From a checkpoint of a small transformer trained on Wikipedia.
Size: width 256, 2 heads of 128, MLP 1024 squared ReLU, 12.6M parameters.
Architecture: RMSNorm before each block, rotary positions, no biases in attention or MLP, embeddings untied during training, normalized queries and keys, attention and MLP in parallel, some layers without attention, local attention windows, gated attention, capped logits.
Training: a variant of Muon for these matrices, 792M tokens, 12846 steps.
Each number is 128 + 24 x the weight over its row's rms, rounded and kept within 0 to 255. Layers, rows and columns count from 0. Numbers have three digits each. The size before them is the row's rms in percent of the matrix's.

# layer 7 MLP up, 1024x256, rms 0.0826, rows 413-508, columns 224-255
102:152112140129114134168106149136119120091089113113121133085112113092140109102141107098102113114115
093:130094159141128137106143107156149122127079135110140154171141143124123113087140159139127129167137
098:094207147110121147166079106173102133136159107118118142140118149118120094121111141120123104134125
107:140150104096143142101159144161113097145094089136092056116127114114136109115134105120120120100110
106:136150085103117129148160144093109142131132152128054131140119111115100126117153129143191108153147
104:138132113112130124162124121124136110149090127125115129139131183148069140121142110124077230124101
103:133152150149141148123134117111143202114142109120119091145133141157149130086074144121125157088150
100:122101147117121117103112147102093135113122110116119075150135143096120099145152134118085072130103
095:118103064095109142161093136123093123112133148117140116128123150118126127113126105098087144181171
104:139154108145134095152146121092122133123146129113113128160096126132135157159164112069086122126168
102:138105150080121121146117157124127150122151141139107134115136116107143152110098134125081121143093
109:103095119129154122122151150137143128118129167164117116141104078144088093113107137056108115124121
097:152098098140154153113113163106098103084112129150132131127155140140117146166115116101117133142093
096:101112088101165119101175132104116130123117165127131091125135129136131136134165101137133133113131
099:148107140150144185140146105110126145132151126155100054129112114104126117167172127116147126100163
099:118085120135157159106135129107113166131132153141155135161157119114115127091108105117096118145141
078:099150057166108117125127123137097144110115124164153119166117102118138129150104107134096130130089
104:134151099130123139155147150136092166169129137166139094087114130091122109128109130118173104129094
105:133153155160107085149134185097136171162087152175135114124129153120089155129136120099120103139098
099:147126145129125149130087127095118133168128185121132100149118153148130134096160142103165135096128
097:150132150117135117122127131128111179111126133106129079153105127118137097133162129154169155120127
087:135118130130123123106143140123108106099163159133131091113144158173151094129116147069130106163092
110:154156129119105160056154122152134135115114134108108124146177076121161171144137122108144101158104
096:141155138128156152189198104124165139159146085171110144120146146114143096165107126134112090100129
092:101109175155123118146121136126119126105170092164142079117133166157116115119110112154139148142092
106:114112132134116117122140139180137149125092133140112123167134129126126107107127099120162141105086
095:130141165105102134128118121127127116149140140114103191097160157152113128114147132152153130148066
103:135135115155127168116101168104136152084089140132109109068156146098132117131131128122121150168135
109:107139111147130101109107198114131127101146115131108122170107111096169093114126087102100135126102
094:110186180134130176109122160118113101126105133128104140166126118094144133136081117159098119099148
100:151113119132108142163157150142132136091144125112117131135129079171102172120105141112114084101144
098:125145138169146107159141154104122117106152102117150140130158102136085177176129158137130110069147
084:154129143187165112143136127151139110119141140115137173142131111112098090132102183178129108140154
104:136131150104138145119114122170157158134098133132145115129139133195176133162126149089135135098089
098:128118137102135126143156169149171089127116120153131149105132103132124158138128141131118082100132
106:157109098129121122108142098142066129154129162116128095119144107141156125124140147149140104114126
096:115122100118140159125166098131122132146144108127136165130162131144088104089111150108162083140113
113:082158118108129134147112082115161129119136118079091109146125138137107173073088159115104168154120
105:177138100146129122094092137108129107151166094072136156127137138151139054130160099119113133133116
109:095130139134154130130132147148085106148139125102099107160146106151161121123136139150166131158126
092:127151137155143154104122112159170123130145138155144118140123133092128124155156132108148118096115
084:144123115148110133119119102120135127141118101070114132116170152147134150118112092162065101111126
100:175114148113110076126126095106091133106084097093145106128134116140171128174114174137150073147130
094:141133154134183122125083136132153096156121125168161126169137131128138173131137127165091166134130
101:120132123144112138134099162109159135162136129118110136092152148142151138152109143090141109134104
106:125114185138073153125137091152095118122111128126159093121120172147129096156167119135126153167134
090:163162152121113085109143176146131115116171104120153129140132099168154107092140131156152151155127
091:137130141125105140117152123113156153134135154119104123145137127091152112120154131123133121161139
104:129146131065157069093116145105124151099095133151119125145128141098141144129098145122050132108138
103:139085102118085105136115124131132141117127119144126138136119137176143120125105146149126092163156
091:157129109103125133149129152144145160116143118179132125123161125140115101101095117114139169121128
113:115108140086134119099152077160117120120127105176108123119073112124149090155108117067112119128148
102:158121124152177107168098065076125072108097069156135156123119139119138129112104135147182125129109
090:140197114133107117070176119089124118152131137141130075100078124143171163152129140097157121097132
103:143122136132129138097106142115112089129150145157142117132121119124094098146076122133136139117139
104:157173083096101130109122140116112131149095159111133148149136116126108107136089119117130120157101
093:151171096095091142094154133131152102102146139105118103146125146106149144088105114114112106126101
100:167148096133145091139142100173095123196131128156172153128108180134163084102140157127083088155139
081:135132142108131113147092133126102149164159115117139173129117126108143103138144110143160156127099
099:135132145144138075120140124085144150123113111154142182145111150144133159107176154099132148113138
108:117129154123119135099148128125105132122116140101144130139113175144119086116099121177147096125110
106:154097138088087106121112138128082132156141148159150113155168185117122150119125091139115132114124
105:118097124116142114131161113123101129111129161130091151103119129109112102128103110100095146095117
102:154137113116115096151095134116154120096095139132120098111137123190102156156076112119104128156056
107:122127167108140122114122174140111162153106075129126115154114126085159127138129140092094111142108
105:148130082092108106136114148119101177152124115099136091138131155161152141080082087155132112128140
110:176136192093115138107155121149149110136138108163101111079122136139144127139153179109115114124166
094:113138090135118153115159106125114095127128146133113152115147137171156107144107100128097132147110
105:126116111133117120149137109155163148171126146142104144119137137142098139067120118123180097158093
104:122127133166153127107121135102126178120112134086144111115114151167155133118094126142109178137142
107:154151105161131088123122163114156156137110121126139108151118136098112104116133113137107147135105
109:129105132118103120146115068111088174124114117098165110117119108117137128128083132129120137137181
108:119130105137101121120121103108151136188085128110114085157144148166128109114123158103088125138109
082:129066137117131151129150106110117102097100134129132109105154129166134144097139097125198153120122
102:127090130118124154173145061127150133134094146131123169082148129165131146135156102110107138158118
101:145109128181078115142129128148147133131089125109114130124125130132142123120106143147144114142144
085:121121139178165107141120123167148137130148116073108070128139160127138149147146111134207163121117
100:175193108069127157153123102119128149160098120130150125138088102104137137141080141114112122166145
099:119117108116120113141141095173140148151140142140130097113149081174109113142157117125129149118104
101:106131141102110142120119145144103114095161123112112136137118108152138155163067137129090107180152
097:135131159159131162159123115173103131128103109142138133114150155149118090132161125117102101164144
087:103144133133103147140156107082098132154145112115137095085124146153088137161146137099135130112165
113:107126115128129131101087132122123144109111084110126137144098120120118132154115155117164097120122
103:132089147181131098082107154123123139150129147123148151113111123127151136141142145141139148165112
113:120140089074118104091051093091150072139106124136101125111157101139076133127138132161141157116115
107:141135175126120117125120123131158139112164115140113137123125151139143135172115140098065123089140
100:134128132105100123123134152129128135088133143135151137132118112117099116168114159117122154176105
097:115084134091139111114129096117128141130164111156095146123141128141162155102120176101113115183128
112:181128140153167132123150074103123128137131085144127122153121125119096129170105102100143078095143
096:139141140096126135145123119112123104148124132185113147145137163116154110120126093124159142142109
097:101168084115110159160129118175137101140123121164127149173158160153133114099136153112120124127120
095:120123119111165117120115147126116133122166179145113166133135121127127085154124072122103139094137
096:125116141092135118101202140108070120177138092128138132112129144113061155134104092109149120127124
097:129141146111096135121190158111095096118102124136160161095112107093125123112146132155176140130134
098:122118144136156132123159119109127149165137143131105131147122160122092100166138176153143089168148
093:111134111110123124130141107097139115100112152133109157148126168114112093150106122139178146122122
# layer 7 MLP down (transposed), 1024x256, rms 0.0554, rows 413-508, columns 224-255
096:117157143135137126159141129153128088150142123117113108146149139179110138124104131096101155154118
105:144142125125147129155127157156134129084117105114111130111077172114110123091101131130174149129135
107:150110097100111141122106114131107162116105091096156143098142150127146139123077140129116112164128
093:139150070116139149150090166156142152104183131131116135103130089110095156155117170124119119173119
097:111084135152140127118142140162106142153082101117135130152158155092136101140115136116104134112127
098:140125157137101098167081100159138134138101130075092103143133106143110155128148151158120156143121
094:113159108142149087149111152170087121095099141156138125126136138084110167138155122136084088124113
093:159146146133143161137132113165118147124102128123120123157121155133114130088099105138141138152149
097:111172108127114127164097164123119100125126111083132145116138152100137146118140174110086118109138
107:153133120129152130142119126131130101146157129115127141108150095117155149154159144111110066110116
102:158107121143118111181110125106116141103118087115144128154097100170120149154099130170120184119158
110:123136143145135112137107133129107128139115099154140135129196151125106136124139111096085132163098
100:087107109142108087156128116119074139098069123132113098157103117166102140146121181100121135172091
094:163108119143150132152161125120124126146120129127130112127136126138117132107142129127120132115094
106:142141128169108140149110125138153126179126145094106130134162148117146109097154166063094128125089
095:177171141128174138174167111128125143121092126179125115114152106119155138114098122155120118074135
125:142073076106109146157116129124131117156138134121117153159120124091095132146162148091151103091148
108:108158160151122137113175142119116138201141117115129134150126074160147168141112151130132117112116
096:133125126143142148134141091102145155108171119120137105138125151176131152136094128142120121138127
093:138115130129158116163108137150134116126114145144172092136114096143146110140074097155120105170159
085:154121136112123139114125103125119108146157124141088140129108145127133132104105139102090132144121
120:103152149163143151124185130101164122151168125153112162132127136185123129112149162103165136122126
099:119118139190150142107155117118147099107129144120111144143130126101142109124128117140138161117132
098:144159158156098154089136148109135121151154064171121093115135148112153193165143096111128074114105
116:091119090105127134133113088138116170146103082144149093112116144154186114166160161108102162147126
106:146115171096137114135131134163149133145083151124162090120138103125126120113133151108130149113117
093:168102148138149111168109152085167119137123160141170140184093118175153077154110087116162103086106
103:132125150175127111063111134123156163177094127129155137128137109132088119105153135134073147115127
099:140122110197128106170112163156127091111111107140136129109148096106111120090139152103130102145161
097:138112100098135107097122077121080160138111114124141107097131121113154091117144156118100116126189
100:121102123111110121093147162181133113134119123118130115078144101128134138111115168132146129102135
095:105107168114086135098153102112131146115136158120130137144154127166187091076167168085138140098143
092:119115131134142146110156142127138132123126118157134136146131185143132157133116093146128166107109
099:118091149145092163145104122088134147096146136125087136147110122138148146121166123122105120127133
102:130091133116151146135116165144101160131119113120097113156115157130116119110125108136126136104133
103:092141099127123140133105109122125111141133115126139120135150140131122107179108082107097136120128
097:138124143133119168136175126106109142120127145099163117117163151115165110123078153165086166144088
093:130129154094138155103126166163121109146153155161126117155102125101118111158151163164111076121093
098:146091147132107148157077132164101168107196121118125122152122143143133140141147127098129143099168
122:117139106143096126138100125125159160139120130101124173169139123091125143084117114161132110104149
094:138076133104131124137133107132106159149113113153126106131120128113116118119104121126141131159147
090:104151140176140136112144124153093124167129086126149122169118147090118124091121121144101138144170
103:111119153128108107128135146100124071115148103110116132152119157128140163140066115098149150092118
095:126136134108135107131133100193139174120156121105159105112121124115144119163114128079118104113115
092:192125131128146112181134121142103129116131103131130138127103099157094125113146102112148125132190
093:122167140117137096072101120126110149103122152170138155168120148122106165157138112103123105120124
128:132122117103121135137117123104118147132150123137088109115111121137135134153133136152089124066112
103:120069139123125155100136121150175102120148142118119145084124105132149165122104120143112136160140
095:115099123187155145176106177144137116142140189148177124089093102136109137151127132140167126118142
092:094129108179147142130104135158140116166125130131128156125149143095108165149119130094117163107149
090:076120131098109104152139122152089175119138127113099092125129114137153137153108102066128116167115
112:155118160141076129130156158091101086119106094107160157100180148129079149138145103070160113142172
090:078144122152108118109080135130115094158151133144126121114107131101106127146186109104142148130083
094:142096120138126113121108142149168075141135117132122121148133117084103125110110133136133131142138
097:094180100140130146146147111112164108152158147097100124142114142133120098154107101102148153127149
104:156203130103093123157147121108131149123139126137094121150086160119139129139076129123131101121114
093:086125151162146112092125133120125152105164138102119177179125142163100101157094142143086136155124
103:132127140095137169126137113113140131136162126126118148132122136142113123105114147151124126181113
122:134113147133114147171134144145146181135103171093107137138122097099104154099124141153125142094163
097:078140174130129096141155094150091124131148092143108130124134117116115155156101178122144142132143
103:099153092128130134181088132093102140100141122127112105118115112127107130161131135148114136210122
093:129116131142139111083109144098127139176137110086159110115161093158138139147105166119101120147161
103:152152123117135173156154147132124108178113120109117113097145149177176140103093139155148136139096
098:130137143132147122133104091107101137146134122134162122152096132150128132143118126100143115145122
099:127155120126164107168147134150122122136124115100129103088123121147133125174146134144075117130137
094:083118116143152189114115152115075109125106150129093155176139106105131105150112120140116100119104
093:121122075129135117160106160110125091114090123143125162148144124121116090117104138112146112122089
098:134114139129183104106136121137157118114182120129140117129127113123130152127122174128159138145126
097:139148135115116169066154165145150125133144096166144141151132149146106112103120147146112140113154
094:096086120117132158126147147114127113109142070104129135103100119127097145098131144105141140151074
096:124139144118132132125120105151131114131099118143166132087055135138153153117184168162161152134137
095:129111129116161131102138103107150123109073123122114103117108080077095143171156159133137147113126
099:130132118126144091134145125133114137119103149155143121120181087097136104163121130146134164104180
102:114131109079111147176120118126124127099136152123138128172141116125146107096142125186053115132120
088:113154149148140113077175150148121159106142137185127123125140111163140134138144135150135180132121
091:102153113151117128183103126134095154112131159139123109146127146134111141121160122101113094083124
109:114130119092155096146094150160112125152162073097121113150104115115123099105127131168101130164122
098:138117121126140158159149120108091122129102130111117141122086100098088164136111151207138093113152
100:124157110133081149107137139125138113102133145129161106122093084115113114100103101150189154160122
102:164127090157138092138118150147153148142106158095081142128168137125099083093130145186141156126116
096:127094151145155133168119143098153110118180122117124153184118165112132130128137114123159167087099
112:166156117102130097096124125110104097122080138089167128131122122140101102109144143119087114180143
100:145127126112170114171141134107110148153134099096104141141146119126139126121151183187119161137145
093:151150142153105126156184133096124136129075149152122114129109166108164114152176164144127129145177
104:125108161158131077114160112133122169129114129083148111154145167114106163111151086152115086045151
106:166150122124142119095109153102139178117099132130125132142113123175131147158089154138149115093126
090:128146152137180106130135138115110162116113148137094125156122124141100126135161118106182128100178
101:119115088106118151088187130152144134138106145135112155134146134169132145083124143070114108111129
099:160125131132094142168125120106110093158130098094121117119158125149148073094161089115104118103173
088:125155083113132122133096146117137138176129116100137123103145128136167108107104128143143155104109
088:126107169120104111155119129128155160094157166126116138101154112131099082140100121146157119145167
106:146177134121173172144067131125142107072156111158146084164181108154117147127135126163137134149101
100:124082120127110132154140116088145136111148147168129132138156136131150122161103155109129150119082
085:106123099103160135132123197109118129122134085137149105159104153141153134155105111114106114113123
100:167121128183130112100172125124118134112106169110142138154103106123113115147102115082136093182128
102:165132103125150096129143150104104083141104163090109156123134121135132146118168134139105159146100